Weights of a small transformer language model: no biases in attention or MLP.
Each number is 200 + 20 x the weight over the matrix's rms, rounded and kept within 0 to 999. Layers, rows and columns count from 0.

# o: layer 2 attention output (transposed), 576x576, rms 0.0981, rows 127,191, columns 288-431
# q: layer 2 attention query, 576x576, rms 0.0681, rows 192-203,256-267,320-330, columns 288-431
# k: layer 2 attention key, 192x576, rms 0.0517, rows 64-74, columns 288-431
o127,211,210,192,184,172,176,199,238,198,197,202,178,176,190,211,193,206,192,194,214,178,175,239,199,177,214,163,227,229,205,194,206,209,172,215,172,201,250,184,206,171,224,215,228,194,197,187,163,208,239,177,179,190,201,221,207,186,186,193,197,206,196,180,205,235,201,220,188,172,195,203,207,187,187,206,201,200,200,174,200,179,179,196,205,215,193,182,194,201,202,225,197,167,192,162,213,186,213,218,178,188,198,206,214,190,212,197,168,206,202,194,184,196,173,195,214,204,208,203,193,209,232,199,168,195,217,234,206,217,218,176,197,195,180,251,205,222,192,189,211,196,210,169,200
o191,224,206,206,185,206,222,223,167,195,179,178,171,237,207,187,185,199,208,203,216,212,177,209,208,231,190,205,220,185,197,185,204,160,221,213,223,207,193,200,213,210,208,216,221,193,204,195,248,198,182,199,200,159,189,175,206,228,207,218,139,205,180,186,184,186,216,210,209,223,215,192,191,222,196,198,178,189,226,184,202,226,177,198,189,212,222,192,197,216,161,172,201,174,211,240,189,216,198,202,223,192,234,202,174,203,156,190,201,235,180,221,225,190,198,197,191,210,194,220,218,213,149,191,185,168,202,208,206,217,186,215,201,187,203,199,187,195,193,235,208,185,204,211,183
q192,179,197,192,214,219,202,179,209,171,195,203,212,195,177,189,160,204,214,200,208,202,193,209,194,210,200,188,203,198,176,201,196,171,205,192,212,179,199,189,190,212,185,193,192,204,216,184,211,197,196,195,194,191,196,207,213,192,199,194,196,208,215,197,182,179,201,188,200,182,187,178,176,252,211,191,199,191,217,215,164,204,182,199,198,202,207,199,199,186,183,168,203,182,208,193,207,205,219,221,195,198,190,219,181,224,194,214,193,210,193,174,203,191,218,197,175,175,213,177,204,192,205,205,171,214,200,200,201,203,205,215,192,206,222,190,202,216,188,200,200,208,196,194,217
q256,217,189,216,214,192,225,192,209,189,213,168,205,197,209,200,199,222,194,189,186,202,207,201,196,187,202,192,216,206,214,183,203,220,191,201,211,211,209,210,209,188,207,184,217,195,205,203,222,212,211,213,185,251,179,178,192,201,194,216,197,232,208,188,206,226,185,203,213,222,219,218,213,185,209,206,194,215,184,207,217,182,209,198,185,203,194,211,201,199,205,216,212,194,195,216,151,178,179,197,178,187,221,172,196,168,197,186,205,217,199,203,225,217,223,194,260,209,193,218,213,195,193,186,246,207,176,202,209,204,202,196,194,173,207,212,218,206,216,204,209,195,219,207,193
q320,176,209,216,212,190,215,184,196,167,181,183,219,209,186,209,197,202,196,205,197,173,182,215,198,197,226,195,202,155,207,192,197,201,208,230,243,196,200,197,187,158,174,197,227,212,199,182,174,186,220,210,192,183,222,216,187,177,191,226,179,194,197,174,201,211,210,198,187,185,193,179,213,181,212,194,219,206,192,176,216,194,226,218,205,196,201,203,197,180,203,190,200,213,196,185,209,210,222,209,176,196,208,221,199,207,230,185,223,205,202,184,203,198,170,177,202,219,167,222,196,192,209,209,190,178,208,204,191,173,198,197,182,230,177,187,196,193,233,195,195,229,210,193,202
k64,210,192,179,204,196,205,212,209,201,212,199,198,201,203,207,181,214,196,212,199,188,209,199,203,211,194,197,203,208,195,187,227,200,206,196,173,205,205,195,195,198,205,202,204,218,217,198,204,209,183,194,191,198,198,207,206,198,208,200,208,210,191,200,205,191,205,186,212,193,207,199,213,209,206,193,198,208,197,192,197,180,198,199,191,203,188,199,203,197,211,213,210,195,204,191,195,179,217,207,187,220,204,208,207,195,207,199,199,215,170,204,196,173,222,201,206,187,180,198,208,208,196,186,208,189,217,203,200,197,171,208,211,193,191,206,180,229,207,204,182,199,204,227,202
q193,184,227,190,198,190,199,194,167,202,207,185,185,192,181,206,194,197,200,203,203,204,213,224,198,191,190,191,205,183,218,216,197,196,211,213,211,203,169,183,199,208,200,177,201,212,199,193,213,200,174,179,205,202,179,181,218,209,175,222,197,197,202,209,183,214,188,201,200,213,200,202,190,195,202,196,211,204,194,207,204,214,178,214,207,197,218,213,207,200,175,199,163,199,195,196,194,215,210,206,207,181,211,192,203,193,219,208,208,192,213,187,197,202,179,210,213,181,193,185,190,200,202,196,179,215,198,174,192,202,195,184,184,215,195,201,209,209,208,198,199,185,222,211,203
q257,217,188,189,197,248,225,208,217,186,185,216,199,210,221,204,216,217,189,204,194,205,171,208,229,213,207,223,206,195,195,207,199,194,184,166,207,184,210,214,188,195,211,201,189,208,185,199,207,192,224,195,189,197,205,199,204,195,218,197,197,188,185,223,196,216,191,209,199,217,211,214,209,212,210,193,194,215,222,189,220,193,218,197,185,217,188,218,195,187,200,208,235,196,180,174,217,180,206,206,214,219,202,201,186,217,207,189,182,204,189,210,220,174,198,183,211,184,190,186,220,202,185,200,211,196,208,225,199,194,221,206,197,189,205,194,234,211,205,203,192,207,182,181,205
q321,208,201,212,217,238,191,221,214,213,169,224,194,215,211,186,180,215,198,195,196,200,190,217,192,198,190,167,218,204,176,171,172,225,201,241,209,182,202,198,208,198,223,215,214,185,208,190,201,171,235,216,174,202,213,209,200,172,174,166,221,178,181,174,228,194,196,213,208,185,199,205,218,196,214,184,195,202,160,164,189,182,176,208,201,175,200,217,163,198,200,199,182,204,213,199,194,182,187,190,185,226,204,205,215,221,195,188,212,208,197,188,186,194,196,182,229,199,199,205,190,216,178,215,208,200,217,186,194,196,203,205,231,224,208,209,188,210,218,200,187,208,189,219,209
k65,203,195,194,204,197,201,223,209,193,192,198,191,194,198,189,197,197,195,209,213,199,213,179,198,207,205,210,190,209,204,209,201,204,215,193,192,223,214,191,191,187,209,214,219,207,199,211,201,215,176,170,219,216,220,193,196,203,209,198,197,217,222,218,189,205,211,198,192,208,192,200,201,192,194,213,203,184,192,211,208,200,201,189,190,210,206,170,215,217,209,200,186,210,198,207,194,196,215,197,178,187,192,190,205,207,201,220,213,192,213,207,192,202,207,213,187,198,200,198,208,175,193,207,202,199,197,196,190,211,202,209,205,197,165,194,187,188,191,209,201,189,203,199,212
q194,198,200,208,203,201,197,203,183,185,192,187,225,214,215,209,210,199,175,201,188,198,195,212,153,202,199,223,226,196,200,175,203,203,180,183,191,177,170,194,227,217,209,195,224,199,219,219,186,191,211,207,215,197,196,190,192,189,176,199,192,221,206,216,196,210,211,184,209,178,210,201,201,213,193,198,190,197,184,195,179,192,180,175,178,195,178,204,202,189,212,213,168,212,221,206,192,186,210,214,186,195,215,209,215,184,218,196,191,164,189,197,193,212,201,224,206,181,184,191,188,193,201,222,200,203,204,178,215,211,200,206,194,202,183,216,214,200,192,213,192,218,213,219,213
q258,210,199,201,207,181,177,198,196,200,201,210,200,223,216,201,198,214,195,208,202,178,189,189,222,208,206,200,214,200,180,180,196,209,199,193,219,180,211,194,182,204,216,196,186,212,206,192,183,175,217,200,176,205,197,201,214,232,215,197,199,179,208,207,202,197,212,204,185,220,182,197,210,188,208,198,198,190,211,199,195,212,213,199,200,209,199,195,188,197,176,218,196,165,195,203,203,202,206,203,184,210,190,218,179,193,192,209,185,197,234,230,226,199,217,200,196,223,205,194,211,190,201,178,202,203,196,200,168,201,198,207,234,203,204,198,182,162,200,206,223,194,201,188,199
q322,173,200,215,196,223,190,195,203,205,248,217,182,167,202,229,174,189,190,202,217,172,206,162,188,160,222,186,190,189,218,221,206,178,224,213,156,169,179,197,203,240,204,174,207,144,202,189,204,203,195,188,217,184,214,227,211,217,200,171,224,178,195,228,209,175,153,193,208,188,206,223,197,232,208,232,204,206,178,195,237,200,203,191,169,200,184,189,175,206,196,226,194,193,191,189,204,181,184,203,222,198,209,193,184,200,212,190,205,213,203,183,168,189,217,228,210,221,198,180,203,193,190,224,220,199,200,180,174,221,190,206,196,207,192,202,198,194,198,174,175,237,165,196,181
k66,226,197,208,197,213,203,208,206,192,188,197,207,196,197,193,188,196,198,201,181,211,201,224,182,192,205,196,187,208,192,193,193,208,197,199,200,203,215,198,220,204,193,215,205,194,189,205,200,197,206,199,200,191,187,186,232,195,198,190,217,214,190,173,200,198,192,209,211,216,200,212,182,196,203,201,201,200,219,192,191,206,228,195,212,188,206,181,201,191,204,193,199,194,190,227,211,221,207,196,180,208,233,187,204,194,187,202,200,211,182,214,170,191,221,215,216,209,194,203,196,218,201,187,201,190,189,203,216,197,185,216,180,185,206,188,194,246,205,200,200,182,207,210,200
q195,178,179,184,197,204,180,192,196,197,214,195,200,234,224,191,214,212,222,201,205,193,192,197,194,204,194,225,206,214,200,208,185,206,180,206,200,198,179,208,208,189,206,189,189,207,187,215,199,183,197,179,197,190,226,198,202,199,192,215,195,164,185,211,165,189,209,211,205,201,213,198,197,201,195,190,210,177,217,202,211,234,191,211,211,180,217,196,161,210,199,180,182,201,216,208,201,192,184,222,191,189,223,191,184,202,209,194,208,191,204,198,186,206,218,228,189,200,212,209,204,183,216,210,221,206,201,195,186,201,190,179,205,206,178,176,209,177,186,188,205,196,210,207,202
q259,198,191,190,194,209,211,220,186,212,183,221,204,192,201,201,200,176,182,215,186,211,208,192,210,189,196,210,202,204,199,192,217,192,223,198,182,189,192,190,190,222,206,197,222,205,207,211,205,211,204,202,198,170,202,203,204,221,212,177,167,189,236,211,209,188,203,214,197,207,181,205,240,195,211,195,188,219,192,187,199,183,203,185,197,214,179,219,226,222,177,217,197,224,215,191,199,216,191,207,212,206,200,187,220,214,197,188,180,204,195,219,206,216,192,197,206,202,188,200,229,183,193,189,191,196,221,216,189,198,200,209,196,199,188,196,205,206,197,206,191,217,195,191,203
q323,195,220,208,187,203,186,197,197,203,205,213,199,181,179,209,227,196,230,206,205,194,206,204,198,186,189,201,208,198,191,225,222,221,203,208,195,210,205,219,214,207,198,201,190,213,200,213,229,192,222,202,171,206,234,185,194,200,206,192,210,195,163,223,191,206,221,220,182,165,182,211,197,198,201,188,199,219,196,196,188,185,196,202,235,174,217,216,193,232,183,173,197,172,179,209,189,194,203,191,207,171,220,197,179,166,242,198,208,180,222,211,211,188,185,192,178,187,199,188,211,197,184,222,181,161,223,174,160,169,206,172,186,155,190,227,207,230,191,194,207,193,191,187,199
k67,236,202,201,190,180,188,196,202,220,221,180,194,205,194,197,192,206,201,207,210,214,170,209,193,188,228,205,186,206,203,184,189,194,197,183,202,198,229,200,192,193,200,191,221,197,191,192,194,211,183,190,220,199,189,213,194,212,200,191,205,206,198,194,200,207,204,200,205,226,214,197,197,211,197,185,200,192,200,208,200,199,196,209,197,207,191,206,203,191,215,180,202,196,196,193,207,205,203,186,172,211,182,194,203,203,193,206,219,204,213,183,200,193,206,203,195,220,196,184,197,210,209,185,214,213,190,190,221,219,219,222,203,213,201,207,178,208,197,198,212,209,199,202,186
q196,215,200,234,214,208,151,182,150,220,199,195,220,205,197,236,180,186,177,187,210,208,189,206,194,194,174,206,218,202,204,193,207,210,179,196,191,197,218,189,213,213,215,227,197,185,178,189,211,191,220,198,209,208,204,208,209,187,178,201,210,251,202,207,219,223,195,201,188,209,206,199,188,194,226,190,200,179,183,216,204,212,191,219,210,202,205,226,181,169,211,231,200,177,194,216,208,167,209,230,190,188,208,206,160,208,205,185,218,194,201,211,206,191,180,201,212,185,208,200,214,203,188,172,213,202,198,181,192,230,171,193,173,209,177,186,184,205,176,177,197,188,198,189,189
q260,201,214,180,177,179,189,211,221,185,183,203,209,196,213,186,203,190,224,216,190,207,219,205,213,177,235,212,204,193,221,197,202,198,186,182,222,209,211,220,196,205,215,234,225,190,187,215,173,198,175,193,209,235,189,188,214,230,216,204,214,200,174,183,216,149,190,192,202,195,214,208,207,197,202,172,205,187,211,214,185,239,183,173,233,205,207,192,199,220,217,173,212,230,199,185,207,258,216,177,212,221,218,197,228,185,202,203,208,194,198,215,173,231,197,176,199,216,193,175,190,215,195,220,177,197,212,183,193,188,218,197,197,193,200,222,196,232,195,206,221,189,189,187,192
q324,189,165,200,209,175,166,185,202,181,204,198,191,185,209,234,193,216,180,176,217,220,223,227,194,209,210,217,206,213,202,221,202,209,168,174,183,172,188,164,201,208,174,162,183,213,227,193,214,192,205,176,192,225,199,201,187,205,200,213,221,231,184,183,218,224,175,210,184,256,213,220,178,196,214,190,201,190,199,210,193,180,226,178,187,168,208,198,198,207,203,180,178,199,185,183,189,208,193,219,212,209,233,186,189,212,186,176,204,208,197,194,191,229,219,198,203,201,205,203,202,182,206,186,192,205,189,199,202,173,212,234,230,172,214,230,196,211,209,185,208,215,161,210,215
k68,183,208,222,202,196,207,209,201,177,198,180,203,201,199,205,200,200,190,217,197,202,220,182,199,180,196,198,208,197,191,185,191,201,191,200,195,213,197,199,215,199,209,193,235,214,204,189,226,191,189,177,204,193,213,188,200,178,209,199,198,201,218,201,191,219,194,198,210,195,205,203,210,191,190,187,197,216,187,185,198,193,202,219,195,187,190,192,216,180,186,194,200,188,200,199,207,211,210,205,203,203,197,177,205,198,191,201,190,221,218,203,206,213,204,211,198,200,186,200,196,213,194,188,192,209,184,211,218,205,205,206,208,192,213,169,203,210,194,212,201,185,211,184,201
q197,187,207,207,212,192,215,202,176,213,187,207,200,185,200,180,183,189,197,188,205,217,205,182,194,197,198,210,221,198,200,203,190,189,210,190,237,198,189,170,197,197,207,199,196,205,215,213,213,197,197,179,216,199,214,200,214,195,221,212,185,213,177,202,192,182,206,196,196,200,201,193,190,219,188,188,221,196,210,199,201,227,227,193,179,190,198,192,181,173,208,217,218,203,190,185,200,201,178,202,220,186,208,224,191,215,219,185,193,209,183,187,213,191,215,215,196,198,215,212,163,193,189,207,199,204,208,183,201,199,188,168,194,203,204,244,216,186,180,196,205,190,185,196,206
q261,218,217,211,192,210,184,186,227,183,208,190,188,227,212,199,229,187,217,209,191,179,200,217,206,173,180,202,209,209,196,197,203,196,167,214,178,208,174,233,180,215,183,217,191,178,204,204,226,213,193,209,208,215,214,215,197,193,224,208,218,204,217,231,207,215,179,215,197,192,206,210,225,176,201,209,158,197,205,210,215,196,201,199,204,196,217,212,197,215,188,195,168,207,208,227,184,205,217,228,213,206,196,191,201,178,208,190,202,211,191,200,196,207,193,196,184,176,187,184,230,203,190,212,195,200,191,202,191,201,221,200,202,200,204,191,212,205,218,206,184,190,201,174,196
q325,200,199,191,188,192,204,209,192,202,169,216,193,190,207,236,200,200,210,220,183,215,182,202,195,210,206,208,231,208,189,201,194,187,221,208,194,194,210,203,212,190,240,196,186,222,210,211,161,186,200,215,182,198,184,196,211,202,135,206,187,189,189,168,200,209,188,179,228,191,189,215,235,179,222,192,182,221,203,217,204,237,178,205,197,186,194,201,176,198,185,183,151,232,222,178,147,235,219,190,172,198,195,195,218,160,189,216,190,210,206,209,195,212,217,221,213,202,209,176,231,209,179,212,220,193,227,180,194,232,169,201,216,212,193,169,199,172,188,222,241,181,196,190,223
k69,188,172,185,199,199,198,201,219,169,208,208,202,189,203,187,203,206,185,169,201,174,205,216,226,195,204,207,189,193,205,204,210,210,191,191,185,207,207,212,199,187,207,212,205,196,208,237,170,226,188,180,210,200,174,175,216,222,201,203,194,201,228,183,205,201,199,190,190,190,191,209,196,184,221,205,205,193,205,201,184,185,188,197,214,208,193,167,214,204,211,215,225,209,166,180,206,201,177,187,208,198,216,209,218,207,193,193,218,163,182,214,204,184,174,187,194,208,199,205,199,194,230,191,194,213,190,193,189,189,198,221,207,198,204,186,216,209,193,201,173,200,190,203,193
q198,227,199,184,185,194,190,212,226,218,192,193,197,186,217,183,197,204,175,166,200,214,209,204,202,187,183,187,219,201,205,185,212,195,184,207,215,199,189,220,168,220,204,192,192,196,229,194,192,199,201,187,193,201,212,194,212,187,208,204,213,188,199,196,199,175,204,173,213,212,177,167,196,203,191,195,217,206,228,191,200,191,213,216,239,192,192,203,214,211,201,214,212,203,192,210,215,186,206,192,185,194,191,194,226,197,188,203,181,174,218,215,234,184,218,206,197,198,198,207,180,212,195,217,193,194,214,170,210,187,188,202,184,198,217,243,186,218,223,190,214,234,203,183,193
q262,201,214,199,228,219,212,202,195,192,177,193,207,170,187,212,203,227,215,190,172,170,210,196,195,188,203,198,180,197,182,198,184,193,214,212,216,187,219,201,183,205,199,214,195,196,199,191,213,193,198,196,197,217,215,203,206,194,217,207,195,202,212,203,213,208,172,195,198,177,226,174,170,199,190,177,207,201,181,236,194,203,204,199,198,204,190,204,186,186,179,193,223,219,189,212,210,208,179,203,199,193,155,186,191,206,221,210,200,201,195,223,217,184,207,154,242,214,190,224,192,186,179,189,151,191,194,193,190,198,180,219,204,207,227,173,199,211,208,231,182,190,187,199,201
q326,197,188,204,191,214,218,208,221,186,215,181,195,208,186,190,191,184,184,198,191,194,209,176,195,219,188,196,211,186,212,211,220,210,200,208,187,208,226,222,199,225,198,228,207,245,218,207,203,197,223,202,208,240,187,238,161,170,189,193,224,227,191,179,198,195,213,188,229,190,205,195,189,198,186,215,212,195,199,217,212,218,197,213,178,204,204,198,192,220,217,195,219,182,199,198,223,208,170,188,202,220,185,201,191,185,193,181,192,214,198,192,214,198,201,194,219,198,178,190,177,192,212,209,213,181,208,211,242,204,204,185,201,171,207,207,228,214,221,208,184,194,237,211,197
k70,159,216,200,187,188,204,225,203,195,211,213,210,215,209,201,191,196,214,195,206,218,177,191,186,181,195,196,213,219,196,210,187,205,207,209,192,211,174,180,207,206,186,207,220,210,214,190,219,213,212,186,197,194,179,195,200,205,188,204,181,189,210,224,181,200,217,209,208,198,194,237,202,208,195,205,195,189,198,216,197,208,203,200,196,203,207,207,207,213,201,193,182,211,213,183,175,201,198,216,189,203,208,219,187,205,216,226,219,190,200,201,182,209,202,211,204,194,205,184,194,201,209,203,200,209,206,217,203,190,218,201,209,195,194,193,220,204,192,202,194,217,181,201,208
q199,188,197,192,187,215,198,193,208,211,196,208,172,211,176,200,222,191,200,215,206,195,193,230,190,187,173,215,236,220,211,200,241,156,196,178,195,209,201,187,188,193,219,193,178,197,216,196,215,229,195,206,200,205,175,193,204,186,189,195,203,228,197,216,201,217,208,209,199,200,175,204,221,201,190,227,211,173,209,194,190,212,195,178,181,200,184,173,200,209,207,209,196,177,209,196,180,200,164,183,198,176,206,205,212,212,184,200,209,218,182,205,214,200,209,183,201,177,202,210,177,209,202,210,207,210,217,189,205,197,192,193,213,216,201,198,195,214,196,192,185,199,203,199,202
q263,230,206,216,217,204,210,188,196,189,213,212,216,178,228,209,191,222,199,192,192,208,220,196,201,206,204,207,191,195,202,175,175,212,200,212,196,178,197,201,226,200,191,216,220,220,210,198,191,196,200,196,215,186,192,211,181,238,205,206,188,169,209,198,188,186,195,203,190,195,214,207,184,190,192,205,206,183,194,233,200,198,206,190,188,214,236,205,185,213,208,205,195,219,216,197,203,208,207,207,189,221,190,183,182,197,196,194,198,200,200,186,215,221,211,207,191,215,203,212,173,189,182,197,190,184,185,195,204,205,216,196,161,191,183,209,203,167,180,201,207,215,196,205,215
q327,201,176,216,172,203,182,199,207,183,191,193,214,188,190,221,212,208,220,175,195,214,202,217,184,211,231,216,194,212,197,225,205,208,233,212,188,242,218,201,220,223,232,204,191,214,211,182,196,175,192,212,185,202,200,193,188,205,209,182,200,216,181,227,196,194,212,222,231,181,172,199,208,203,199,205,210,196,203,179,202,178,211,212,188,203,192,225,196,169,209,204,187,169,201,178,194,158,203,195,176,198,207,205,198,180,192,207,210,176,191,204,198,202,186,193,208,206,174,211,210,177,235,206,212,215,220,224,183,181,198,189,220,156,204,199,185,224,211,204,198,193,140,208,203
k71,216,208,198,215,203,212,192,193,199,201,214,205,203,208,181,193,196,216,193,224,176,207,199,206,208,202,199,205,192,187,200,196,180,211,200,202,202,196,201,205,201,181,188,176,182,185,159,184,203,203,182,202,175,209,207,187,198,195,213,179,174,212,204,206,200,198,218,174,202,216,190,195,195,216,205,178,219,210,193,203,226,204,197,195,187,213,193,196,181,194,204,215,235,187,201,201,208,185,210,218,213,200,192,210,201,236,205,201,184,196,204,211,217,206,211,202,205,214,212,221,205,204,195,210,206,196,194,209,184,208,181,204,209,209,204,205,190,205,202,203,201,225,199,183
q200,215,224,190,177,187,215,194,169,180,193,191,189,215,205,183,189,205,206,185,179,199,226,196,195,187,189,200,198,203,203,182,186,208,223,199,187,193,189,210,192,198,199,196,221,191,166,222,214,217,202,194,185,187,193,221,218,175,208,178,190,185,186,184,188,192,209,205,209,195,201,245,213,192,182,194,213,180,226,180,190,204,208,194,210,206,203,177,196,196,201,206,192,180,178,213,175,196,198,225,227,204,180,222,185,194,195,197,206,208,189,202,199,209,224,222,189,203,192,208,188,200,191,218,170,189,205,197,174,211,209,170,185,198,190,177,224,219,167,197,183,188,221,207,175
q264,186,199,208,211,215,207,205,212,213,199,241,227,185,183,210,230,195,205,199,206,204,210,200,192,217,220,216,179,177,187,213,194,207,195,212,193,197,190,209,229,195,208,204,208,198,227,193,183,206,202,179,209,207,202,188,191,216,201,209,196,177,195,225,196,202,207,198,214,196,203,168,198,220,200,202,210,223,160,223,203,208,176,188,185,200,188,224,193,180,189,193,199,198,229,203,228,197,207,189,195,185,210,200,230,215,229,202,166,192,205,210,195,205,185,199,200,197,198,179,180,203,182,230,224,199,223,188,211,181,190,192,207,201,196,192,199,203,210,197,194,214,192,202,206
q328,182,242,199,214,215,185,198,218,187,210,200,204,222,196,197,211,206,184,180,215,217,186,200,186,203,172,199,218,224,191,189,223,194,214,203,162,198,201,220,172,225,216,211,203,176,213,225,211,206,214,207,209,202,209,243,195,189,223,186,230,191,213,179,197,210,178,197,216,178,185,192,207,201,191,201,205,191,203,189,205,184,206,165,191,186,225,184,208,223,178,203,203,175,168,205,174,179,186,193,230,200,217,217,203,199,198,205,203,191,179,217,209,207,215,183,228,185,212,191,209,191,187,207,172,193,209,168,191,204,213,207,205,191,234,187,195,227,212,172,217,233,181,195,237
k72,211,195,199,189,193,190,189,196,209,190,204,203,190,202,201,201,199,203,201,186,209,208,210,215,195,196,204,194,190,213,212,197,201,204,198,227,193,189,201,205,199,185,205,173,204,201,179,197,196,200,192,200,211,205,180,205,206,182,203,187,210,207,200,193,206,198,204,193,200,195,211,204,193,209,209,223,197,198,197,211,195,203,215,181,185,198,205,204,192,212,211,186,204,208,202,191,202,190,207,182,186,200,203,199,202,202,176,204,221,202,206,193,193,204,215,182,186,198,216,206,210,187,207,209,205,187,209,194,208,208,206,194,202,184,210,189,210,198,212,184,199,201,211,198
q201,164,219,196,184,204,199,187,210,216,192,190,200,192,202,206,182,201,176,201,185,185,214,210,196,191,214,202,200,201,181,197,201,203,169,192,194,192,203,220,173,203,172,200,236,210,193,227,211,233,176,163,204,191,194,189,178,188,191,202,207,211,196,216,209,203,213,185,189,190,198,205,181,214,198,171,184,212,209,179,200,193,196,194,214,209,176,222,157,214,213,202,198,213,196,181,204,213,204,219,195,202,204,195,190,194,186,212,222,213,192,204,176,183,199,196,202,205,184,216,205,201,184,200,233,193,208,205,216,212,192,194,206,196,185,210,211,210,199,203,193,202,199,193,191
q265,192,189,202,224,208,194,215,190,189,206,203,223,203,205,184,195,206,195,197,232,206,201,190,181,227,195,208,198,191,205,211,170,178,204,229,203,212,181,162,185,197,214,215,217,220,220,174,221,174,234,230,192,211,191,182,213,205,210,189,189,201,206,175,189,208,192,218,186,226,184,201,197,188,219,211,195,187,190,187,197,181,197,207,200,201,213,208,233,180,188,188,214,187,210,228,197,213,208,174,201,194,217,181,207,194,185,201,190,186,209,194,198,186,211,175,211,183,206,203,179,191,233,221,184,184,183,205,197,178,194,180,179,197,207,203,202,196,219,204,198,211,207,203,190
q329,228,167,192,208,198,208,192,223,221,186,192,172,199,196,209,206,219,199,187,188,206,207,192,192,196,199,193,191,231,189,216,211,213,184,217,232,174,214,192,196,226,192,190,186,208,205,227,227,179,192,211,194,193,226,215,185,207,223,215,218,190,199,186,182,202,183,191,184,160,163,215,223,187,186,207,207,222,199,228,203,205,189,200,197,162,193,192,185,240,199,217,207,211,208,197,188,191,188,216,202,174,199,236,202,173,186,184,206,155,208,217,226,209,207,206,187,221,191,198,188,204,191,197,209,168,205,199,191,172,183,219,196,231,189,197,170,207,207,200,204,211,168,207,207
k73,194,215,194,204,200,195,187,216,204,213,196,192,195,210,209,209,195,194,203,179,186,208,183,204,189,185,199,201,188,204,201,193,196,204,184,199,207,210,215,206,187,200,190,220,199,201,197,213,207,208,191,213,197,192,207,175,192,201,202,190,210,201,211,221,194,211,184,220,207,211,215,208,194,186,202,190,173,190,207,197,211,197,188,197,206,201,185,218,172,223,200,194,190,201,202,218,204,209,182,196,219,185,217,192,231,210,203,199,222,202,199,201,191,194,221,201,192,185,194,193,208,190,187,193,222,203,196,219,199,196,197,202,190,207,187,205,215,195,203,190,204,192,217,201
q202,194,193,207,203,204,218,203,232,203,204,195,202,178,206,201,181,204,199,177,163,185,204,202,204,213,195,229,188,195,178,214,210,204,157,211,190,214,201,203,203,214,194,208,176,210,221,188,185,193,210,194,218,221,219,200,195,170,219,179,204,227,209,201,170,203,188,191,194,204,200,206,186,217,198,210,216,177,174,196,189,176,202,190,207,185,191,228,205,189,228,206,191,197,214,184,222,189,216,219,197,209,217,177,203,188,201,188,229,209,225,209,196,188,188,202,206,170,190,181,201,207,201,198,171,187,189,210,194,222,204,199,234,236,200,214,205,187,217,193,205,188,178,201,189
q266,188,219,194,212,180,180,183,210,231,215,210,184,187,202,235,203,210,195,210,218,224,213,193,219,186,179,196,199,196,216,177,219,226,198,199,209,165,209,196,207,204,206,203,199,188,206,222,219,195,199,205,192,186,202,178,200,225,192,225,203,196,207,204,239,211,188,205,187,194,223,194,182,180,187,182,207,207,203,195,189,214,208,208,196,201,226,209,191,176,177,205,203,208,193,190,172,203,245,203,203,210,212,217,215,191,195,208,190,177,172,197,209,205,217,211,184,216,218,202,187,211,193,183,194,211,212,200,216,191,200,218,202,172,241,205,209,206,203,212,220,190,218,173,195
q330,186,171,183,220,185,234,201,198,189,220,223,213,240,196,157,192,182,221,196,213,189,210,186,193,185,241,186,197,197,203,228,168,183,199,207,186,208,219,224,213,189,206,212,232,184,198,217,194,175,193,181,208,212,184,225,201,192,205,185,222,202,201,193,220,192,230,199,228,234,187,218,225,196,203,166,191,206,196,184,239,218,175,204,229,173,191,198,171,215,181,196,207,189,196,210,200,213,190,191,211,174,220,198,225,232,229,227,182,190,229,190,202,219,210,190,196,199,202,156,219,196,184,218,187,213,186,186,172,246,198,155,199,214,203,202,224,164,207,194,193,189,212,201,227
k74,200,192,194,198,201,204,212,208,191,208,194,204,164,200,198,211,220,205,192,199,195,213,202,211,198,200,187,196,195,191,204,188,206,196,209,191,202,197,189,204,214,211,216,237,191,205,231,211,208,190,209,195,210,198,189,219,186,201,200,190,213,185,223,187,200,186,176,197,173,187,199,167,202,206,208,177,211,213,224,181,186,215,186,200,211,199,208,222,192,191,175,191,203,191,205,181,210,178,207,175,208,180,214,197,184,199,224,218,189,190,201,206,195,201,200,218,197,196,209,192,190,205,205,194,205,193,184,182,182,181,221,202,200,177,194,202,221,190,200,190,186,191,194,206
q203,203,191,187,211,187,210,194,223,184,189,188,216,224,213,184,195,192,187,211,201,222,156,209,192,198,207,193,210,200,193,199,207,182,218,219,207,201,177,216,232,203,206,198,175,193,212,220,205,175,193,224,204,183,186,205,197,191,185,183,204,211,202,203,214,190,172,177,221,200,200,225,232,211,222,201,176,195,200,184,214,201,183,225,203,201,210,212,220,165,212,207,179,175,194,227,200,173,213,218,202,179,197,197,203,217,218,186,209,194,189,179,190,180,185,232,228,203,191,224,199,228,165,189,203,178,197,188,218,202,205,199,223,194,186,193,227,207,164,218,175,236,180,198,189
q267,185,214,197,157,219,200,225,195,216,180,215,219,205,221,189,211,193,213,188,206,201,200,192,247,200,201,212,190,204,203,196,215,169,183,189,212,200,206,199,200,216,185,185,219,189,221,212,192,216,190,191,204,195,173,173,224,222,222,200,203,198,186,194,191,168,212,198,191,177,187,201,186,232,198,230,183,208,207,197,208,222,205,199,197,190,228,194,224,238,189,224,208,234,204,200,203,189,194,177,185,196,210,209,194,218,185,193,172,195,196,207,189,210,227,193,185,197,216,206,200,201,231,216,176,203,194,175,223,200,197,183,210,182,190,201,179,199,209,212,191,193,213,202,207